config.toml
num_hidden_layers = 16
hidden_size = 256
num_attention_heads = 4
num_key_value_heads = 4
head_dim = 64
intermediate_size = 2048
vocab_size = 8192
hidden_act = "squared_relu"
norm = "layernorm"
norm_place = "pre"
norm_eps = 1e-07
positions = "rope"
rope_theta = 10000.0
rope_fraction = 0.5
qk_norm = true
attn_scale = 0.213
bias = "all"
tie_word_embeddings = "early"
parallel_block = false
extras = ["some layers without attention", "local attention windows", "gated attention", "exclusive self-attention", "value embeddings", "hashed n-gram embeddings", "a smear gate", "an embedding shortcut", "learned residual scales", "skips across layers", "capped logits"]
init = "normal"
init_std_qkv = 0.0456
init_std_o = 0.00806
init_std_up = 0.0456
init_std_down = 0.00285
optimizer = "adam_variant"
learning_rate = 0.00114
beta1 = 0.9
beta2 = 0.95
weight_decay = 0.21
lr_head = 0.0113
warmup_steps = 209
schedule = "wsd"
decay_fraction = 0.738
decay_shape = "pow"
final_lr_fraction = 0.0
batch_tokens = [16384, 32768, 65536]
max_seq_len = 2048
doc_mask = true
train_tokens = 348600000
max_steps = 9937
dataset = "wikipedia_en"
Each number is 500 + 25 x the weight over its row's rms, rounded and kept within 0 to 999. Layers, rows and columns count from 0. Numbers have three digits each. The size before them is the row's rms in percent of the matrix's.

# down: layer 9 MLP down (transposed), 2048x256, rms 0.0712, rows 1723-1747, columns 0-127
# up: layer 9 MLP up, 2048x256, rms 0.0765, rows 1724-1747, columns 0-127
down1723 096:542518478443465508474499518504467510496475490498505489527461528490493518520485539519483506483477510489511463497508527509480543483489463452514525511493537457451472550508515528504518463529488465508516510474526495469520541497475532502470519524565489530527482486527486484474539510520545536490534517518532489523492475493514498532499488564519440478507524518485505489511496485529521457452471
up1724 100:504530510491490468538492498480479461519507456531519455457478501434511464501457491470488508461539534475458477517533502481504496482515516511523475469481475555495513506519508522503527522486502509474490455523531505568518518522485483496528479467494523510473505509466464462476511475534505494504514488440462437520500499496495501527517559469593531474481468485490477499531466519493524507485518
down1724 098:537483491462516494507493501495500527516527472452503461536515510497495475496513494485519487516457493494448484548498504511506484520523526483551531473488488507502484548509538490484516507521487547468492502514501532555485462493457449519467475491520544480516444495500488448469511498483528510531492503504499494435530507501484470491466532470508450486524515466514464485536496546494484519465497
up1725 114:509510495504486507512544497508470484469500524478495454545511515517520507535494517484474485517502554532502528490543445488473503490525455488517540514543502546470495489510524501479539503470451566494474474533543463477496475454520524523534522525499463524487500505502475458480551485510522516482525495510503492514517496494503498524530488529444484482515488554492501550517491490530523479502504
down1725 112:473506508466467500516482455529495462478508531494485482533486519480477497500521490478518501495527515506489536550475544474524507513526524485484490473472500492485487499498534498478481539481498540499473485544465501497508492501506505543529523491485497513512514484476515478509549520469461488525519467506464488509463490495512480551479468464530480516507507495508515516501422504497491501559517
up1726 093:508545540500501490478497490515466479495518497536487474516486526486470512545483502480466526508472489483478510489480472475527497474486513474500498520552500494566495519512530517486523491523484471522503488513472475516500476501538450518504499480532481500512496534481495539461524530454461476486493537456509497479520528498538521458498513501503471509516488485502526513487493472510538485507491
down1726 101:512494522516501504489498507486502502517537503549475480481458554510445515547510520507519507467523501462490517491490512522497482470505455487522493485515541448571478480466466513517492509499511495521508483460462487482521487514533472561513508508482533491524512493486455552496491504471467506498531494501511456486511477518486512545507529498503489499520498483490517466503473515488468508539498
up1727 088:477548519523503481542508496523542475543476462484489498485470543509510514512469478463469511485530517510479490523471480523516507497497523473479511525530496530461504486501503522484484491518517523495490505529496505516544529503484490501495514504528513449482473535440536504492501512480478518498489554456434504491505496507553513497489518515508469495453519478498479502513549478503516543482520
down1727 092:473461537493465471512484469489465534517494543539523498456497526506528528511493491521493501518511474553490523515505450476498525422493509481488499528500505492498447469469461484538470522462494496508504496541539494526517509497500460519515475501536490463521514481526493471483491503519531490467521491485509471545472485518539483478490467504506512514524537511488517519488482474446491527524484
up1728 097:512514515496503449543521497468469497503549469536509516460475515494507500520510479471517502498510479527499506492514476477466527507492478518459444517529486483484479501521498495501491497457499497490498449513533474461549556512463449510518495488541454498507536477514521514492496487559494465531482463476525503532430534489496488520506470464481483485505512515501541516522520463462508485481454
down1728 101:544501518505494481537485487496477477465529557474482540511447493519468483519514539503515528476474459526507482537467461501443481491474474489472506528534500502498468513511510466528486490497525531513503470502519478459520478467536461467501485521498435496484476514467524474507477481463507491531500473532494519481495498550497547458515479485514487495491533511518525514466464483530468489486496
up1729 100:504507506496500498466529481531467481532520459546501477524507503485510492527490481492476477466517495478462502477542530490517504492535519485504455532487488510498498498526507503554518516461517494487482449456489471518502504480490484516502528490489520518467508505475501510477547536478494515491530494485495535487491501483496514515495465548529513531472482497472457486485527480484475489493509
down1729 107:491522502508526462507514432498502497550494494520532517484523486449474482516514479501539466494476493489457489462473474536522507489500509539507454466486544537517476522469467504501490441473518478493489494501514502507480510504510463526523507517478523489479442506493508466485490519512495541482516495517524518511509478509487489497480458488518519496500520495524492481477493538502480512494441
up1730 102:494534505487485499533486526539507499465413513485499457509483508486498504507497516499525499502507479496488489520518478535515525522504462516489529480496495455494533488494466496532551469514525487517462480508558498463538519471517498489493500484497521486510483499493512502473520489514539508474487464521456477528508413481474512488511515534579487473488498521523482476454486484479518474525445
down1730 101:489485537495538527509491461541507522482503501499497410489473513471469458502483508484491497512483512516491529507545537507505497507478487547507497472496513455495484538499532474498538497523523544514520516514407454537492456538518487505493475491485500438501492528517559499515515476481537496512491473515509488538473479496517514476513524468467482503481459502472477470479553498487485482478496
up1731 111:527511507524517502507500539502499504516443522491523522517501483488477476501481508488492516439459487485472505481499451473514495508509540526495474476494467542459480477522485543525496501497458488490444458485525488543512505523513501513486518508540551450496479539468472510460558465480511490489516555491479510490488487468523475498500519494466471518518500523499496533528519479533479536479495
down1731 102:430560510514486552493535529517478477509498542555524501463511462529451482521510544450495511478538521437518497498472536473529469502471532468524488510514502506505474478451477513512500490509525479500470487522501482522491512510500526520524503525530527520522528470493504502466496512456500465453513490446515498507526489522500553513498479494542523504477470481460519492489496522513459510496519
up1732 118:489504466538566513533498505518511489499469498496502517477486513469525506472491495484506527504500491561510533516486494468474508516506437483463495500532495514446473494494520513528513516448527496494539510522470530489511463478452517485535508471499467536514507510480498507513507499499485483532463531513513500507518471461503478523500497486489545505550461510500512523504537482460456481488520
down1732 122:498524484532538507536489495504511504539467472490492498483472488480463528471519513518483524508506490480494524524441488476487516526495495526491504475475477515486465498502496480521516460492519498468522494513467488508513475514469487484510510488497504546515452510530490529548503513489501475525534507515529524508513513504516494555509497468512511506521519498483528508508484501504479465495558
up1733 115:512517511492546492477531510482492488506490510461521485511536456518487479528501521508489504506517480455498550526457464498505511475524493466489501539490456478518481483512526517529502487460459480510512523480557510494534482475516491458496504526504486478492553468518497498522522474542497556500525519491470539477509461466490511515543509531565508515520487494515504490489527467517524514484499
down1733 115:477497495415491511498503493568503536492492519533463522469479492517533469524510498547485491542511497488516517499475494475489502506527468451454515518451514499561495492522510498463482482461506544515463494513453504519504499526481521492502501508472491521520496505442530507499475528500525506486518467490520519490513498491488490520523505498495515468470475511466477511523514504499537471506507
up1734 095:488508473499504458529529508529524478507453500522535521496540482464468532493454495530503533516528568538463508523513509492468515488450507501418496512517461489478463492580495522540470487512526526471486500515524502509535490488491486529480494502511517511473522502506531494517479491485488495504480474484522522512474518505470494480486476518483511460506502503473502494507465459465506483532463
down1734 092:549511509489513494545503459498485475503549466450486481489464504495510460472521549519505473449459493487473521502469455505465461503474512516490516500499544509486496507541502510493502480482499480530541511488482523485545487501527478466471527493507513520506458525500528474484468491453506506513488506490500485459479486472490550460535469502538535531520519520541506540482554538502488476496518
up1735 099:508515482451518477560520529490515506523518482511537496466486484522475493480501499510511489498518483477524491573484486466497523522549518527477512493530483523469524473507508522506507530496520539494466480485554530494542506538485485485489501479536513427495487488527469531480531492513471511538476462470444531488523514497474511488509547495498513461481470489484536508523494497479505519508485
down1735 099:522487516494469501489515537486524484468542501526504466518521480487487487467498441543543476474461543497442514529541549495480514484508539522474512508502420514506479516506469508478485487480498470522500485538510546465501470462523489493520506506509505498479531476462510506516488495452518527507494473468507511507527496470498486491495516481489500523486511494518501500521483490505493464551478
up1736 111:533505494501501496454525507471527509497514488507509460507508522498491494486494512490519511492490542539489537485546452494465482493496514483490489473537528483492540475507562454460496495529499529500523495471540511504522520473526497529472464476496524464497505549515476492518503486535480507526490549482499487535536501473525499552457537520528510541498542490514519497506533499535511510523522
down1736 111:525515471523467476478491465465517524490475516473501487503535522505478476520503538481503502471505490481471528550549481455476509462525464508508483516579548508529501477534488519486510463531514479476546523487509489506499527484494492586517491531526496522501495482480488479526554517480515468517562513476515521460508528503502487531479491492452475496493542482492508497524540519505518499460533
up1737 103:509516503532490479504514511530499462460505545473498497480478514489571474499471437495497529483540524532481500472499501495512486520507481496490516437530527495486511494514516497519499488500510531544506528553516480500482493477503484477487491492515537504501483568525481518470544508500505493522464479457475521522511511490479488480492513479501504466472511500522533512477492498496510536517476
down1737 099:507505477500551496479517444533541515458539526486482521487517496495465490512457491508498498501510503475524492493455470449470489486514504499549546491505521518527494467549507497474497488504537509497490494463540475539481495501489492493506499567509520538538491519481492502484493468497446511539488496472484459491507526479503450471515513513538501468530472477530519486495473564534509500460463
up1738 099:494514467514528489525516525465476495488484471482476507534496495536533493576491463511495486474466491538528505483473464503517534475412495458498536469515509491509491510534491451511474475469484516513480486479517499511507514490528498491520540546486459512502457466485485524521504489483479511542503456470520515493472500540475516489528497443499541505512514492539503494473506476538520514508484
down1738 101:500512514494552487506517471454532579492504512533475531499524496465522524434526502524505481528514499498506478478523501504527503516540500526514477451534498492504528515512513489534506521543468440504529509509474488481460442520488501484516509482512469486489487521503493493469496434529522483518507495495512519486489554489458532522490479504474511489484507563485469459502479521536512465490496
up1739 104:537495519480526520492496503481500497487463498523489507508491517497499487536462506493462463499504493554490510498518508529522488510520505498489478474504484485476554500491493501522470472513473477534497512463503478505523504536539491523465501485466490494475475486527477483521501484509485527466535475451501532517479475444516463455527491526491494513502454518530514490527537512548510517525472
down1739 099:537496490480525506530473528524523516476518485506530517540496530502488495533506469528513494507504481516489521478484510490570476507532502514511492471531477473466491457497502537514527494524461500529458480500517519507499482532553460512523499484490519534516498503526471537475496517464500479449526501481508544503498458476521521479563466487477467542504457503502495479479479487517527472504541
up1740 106:517503515491525498547532532489480467542478482534455518504521489488508445492487473509490540466491467472534507463552518466498508515497443489467499484504502528478483536510475505505523522509460484509494484489514558522532487530509499487463533516496454472471522504500449478524500448505519501504527493525473528511503504493485508474527499544511507471497440494484477505487525493491553538526513
down1740 104:488502557493492512529525538548490517496528478507458504456500474505493482507521512531524497484518453555519486496485513506518503455539472498515495493528467504479471429559469479513483503517531490522469516469456513519504507495549525520523493524471492476518492510498509492473504505540528479494507520518497471480511509489546494484498497451433480514481448517503487539524493494511551507508512
up1741 108:518508487493509495472485518456526504458491517524496512500512533521482524483474506524495526501524467517463506510514522504457504499483464474494484497542480533462538464523487510549487498483527489451488516480489525504530485505448509477477514466490520512492506517499526500531537488475540478459463504514495480510484489488548489503494500531507507510468517546492474497503505468491481470478467
down1741 106:490467521503510522523467485498514541484535503519461501502514509506469475499508522508506525467517483485559460500503513475499512535500487520491499507515514473530487447500518536526505538480516507466486516500461492499495479495465521518496527461492516504494500446510484521491511517437496497500529455520462501474479474498507482515455531475504481483514502496464521517515428493486500484547521
up1742 096:507512472507518503550540514462527519482518514484502480493505544489467498450450479498490489501476492501543481508480473507516507506507515487515482467510480509456552518516521455496493513522488520470509495532526520567518477505478459482495518486483479469543499506526513562515531477499486504489489445551502480482510521461471524526540522470491483499500478515495455477556464510488462511458501
down1742 100:493518561462408480450510519558502476522498544514536508494526494504529512499445507541475450518515529518494539518508489507522493521439514494499551529501449469498500529480492479507459509483515536522500495476511485469507498505477486506543509500505536487501494449504511489457475565509537480488514474480561506480521473466516519452478477476494469490509515463523481519507476493506479504494499
up1743 096:515518515498530491489514505511508510525507531507492530483475544476458482473493482516532529520516541507503547541504497466484497508503493552483522476480501483468557527496540489522516507491485568533482500505528458506477524512513488511459524527507502502517542485470487539566490499515534539512477520469449479468497408514465542505480518541516526481517546504426495475520517494483499508520480
down1743 097:535517492490488486552494526489501517482538540488517488466459528520481516470516467502505479498552465498530470482497475474495477525476517514504521492493502480513483500462471488474505507494541442535466522507509509515468501511519498474476497444538523485498520496502491573506502510490496478483486477468457471468527445495495523543437473507502496473478517509489522457520503487488532512494502
up1744 102:539486506488553499494501517448514519534534492507525486524506508503529491498508490494494529525476538469485538518493437485527480484525505475455494468504500540470495515510477471522516549480474542530516468503491454486505475514472484505487514463544500478489509485530535514506495443514505495473499490534449528501506498488539517490465543464523512511501465525485481508482492497499560530546500
down1744 102:518493460486500490526487482531543531478492519497486522497533492519468494517520515483540481512507477507531501491524475481479545478484558466532455492571498502514524475511510491498503479510468504541490527469491498471514530523453489467520476480512474479508482531502495497479494557516565461487497497496508528474542478494538490524496478522474511468528500507496534497528483520486526531569528
up1745 102:470516514485524463513492524524487457495477479496476493499448472501488498513504465544480508514478481528516493504539513486502528500488478524511486483475456493483525461549495502562476500508482509476498473503523497521507505519487488485533514509484478544499530473491415528485485456516495518494516492486435464534444488483521482508538523532520483482502511517498489502515503479505540469529507
down1745 106:539485506488474513533502487543532519541525500509514495533467486477491494511523473456469503482531493462472459485505493507462505497549501488466500462497501540467508494550498524540499507503490449449481526509512491563482467494502482487455522523453470508521502488521492500472499494518491521506494483457492517537502505508497528508510506471486477499478504524497512474484533505531469522525463
up1746 110:515522497492484498494527525459500468472452453460495493495522533494511512566483523524441505482502490544507501490520486486497508512486466495523501474533494479487504508515509482476517493515455515534485494481506512493534522516499509491500500505511471486518460495461423532552488470489555483478541523504490490500505532492508485493543505537491484536508482496526493512474491508537471480509515
down1746 109:459497521544510468490539491444476497484511438527551521514471480476521512467511511526508508516488497505470546522464512496481521478517479501491524498465529479498503478489460536545530521496441513485483497550468477491486508504469489527495475499467512546510495538484513528508511492480506549507501506473524478554514476489538528523518499509493496471518500532450552501505480491492466486516474
up1747 094:505501493494501522523499514477516526474498502509528524500501502492508546470477488513496492496528517512499489467520491544515535539497492433478481470494492549504514432490465486506512517513539490503467473507511477506477502499499478474486519492501498464495521496481518458517513547479485497520463469481490495490477422483484494490546495516513496511504498515530520484509498490486528483486500
down1747 093:504481480499506484485460513552505484459510478468543548495483513532523516473489503521520482460482493556465478460522543506517518485477500459488525521490502491523481433472552528477501478532498504477468496513491506549523509521480504501475528490493541546501544507466472518512432481494517526471486528503523481483467499471479524552494465451509525502527525522550526532515531485484472500475556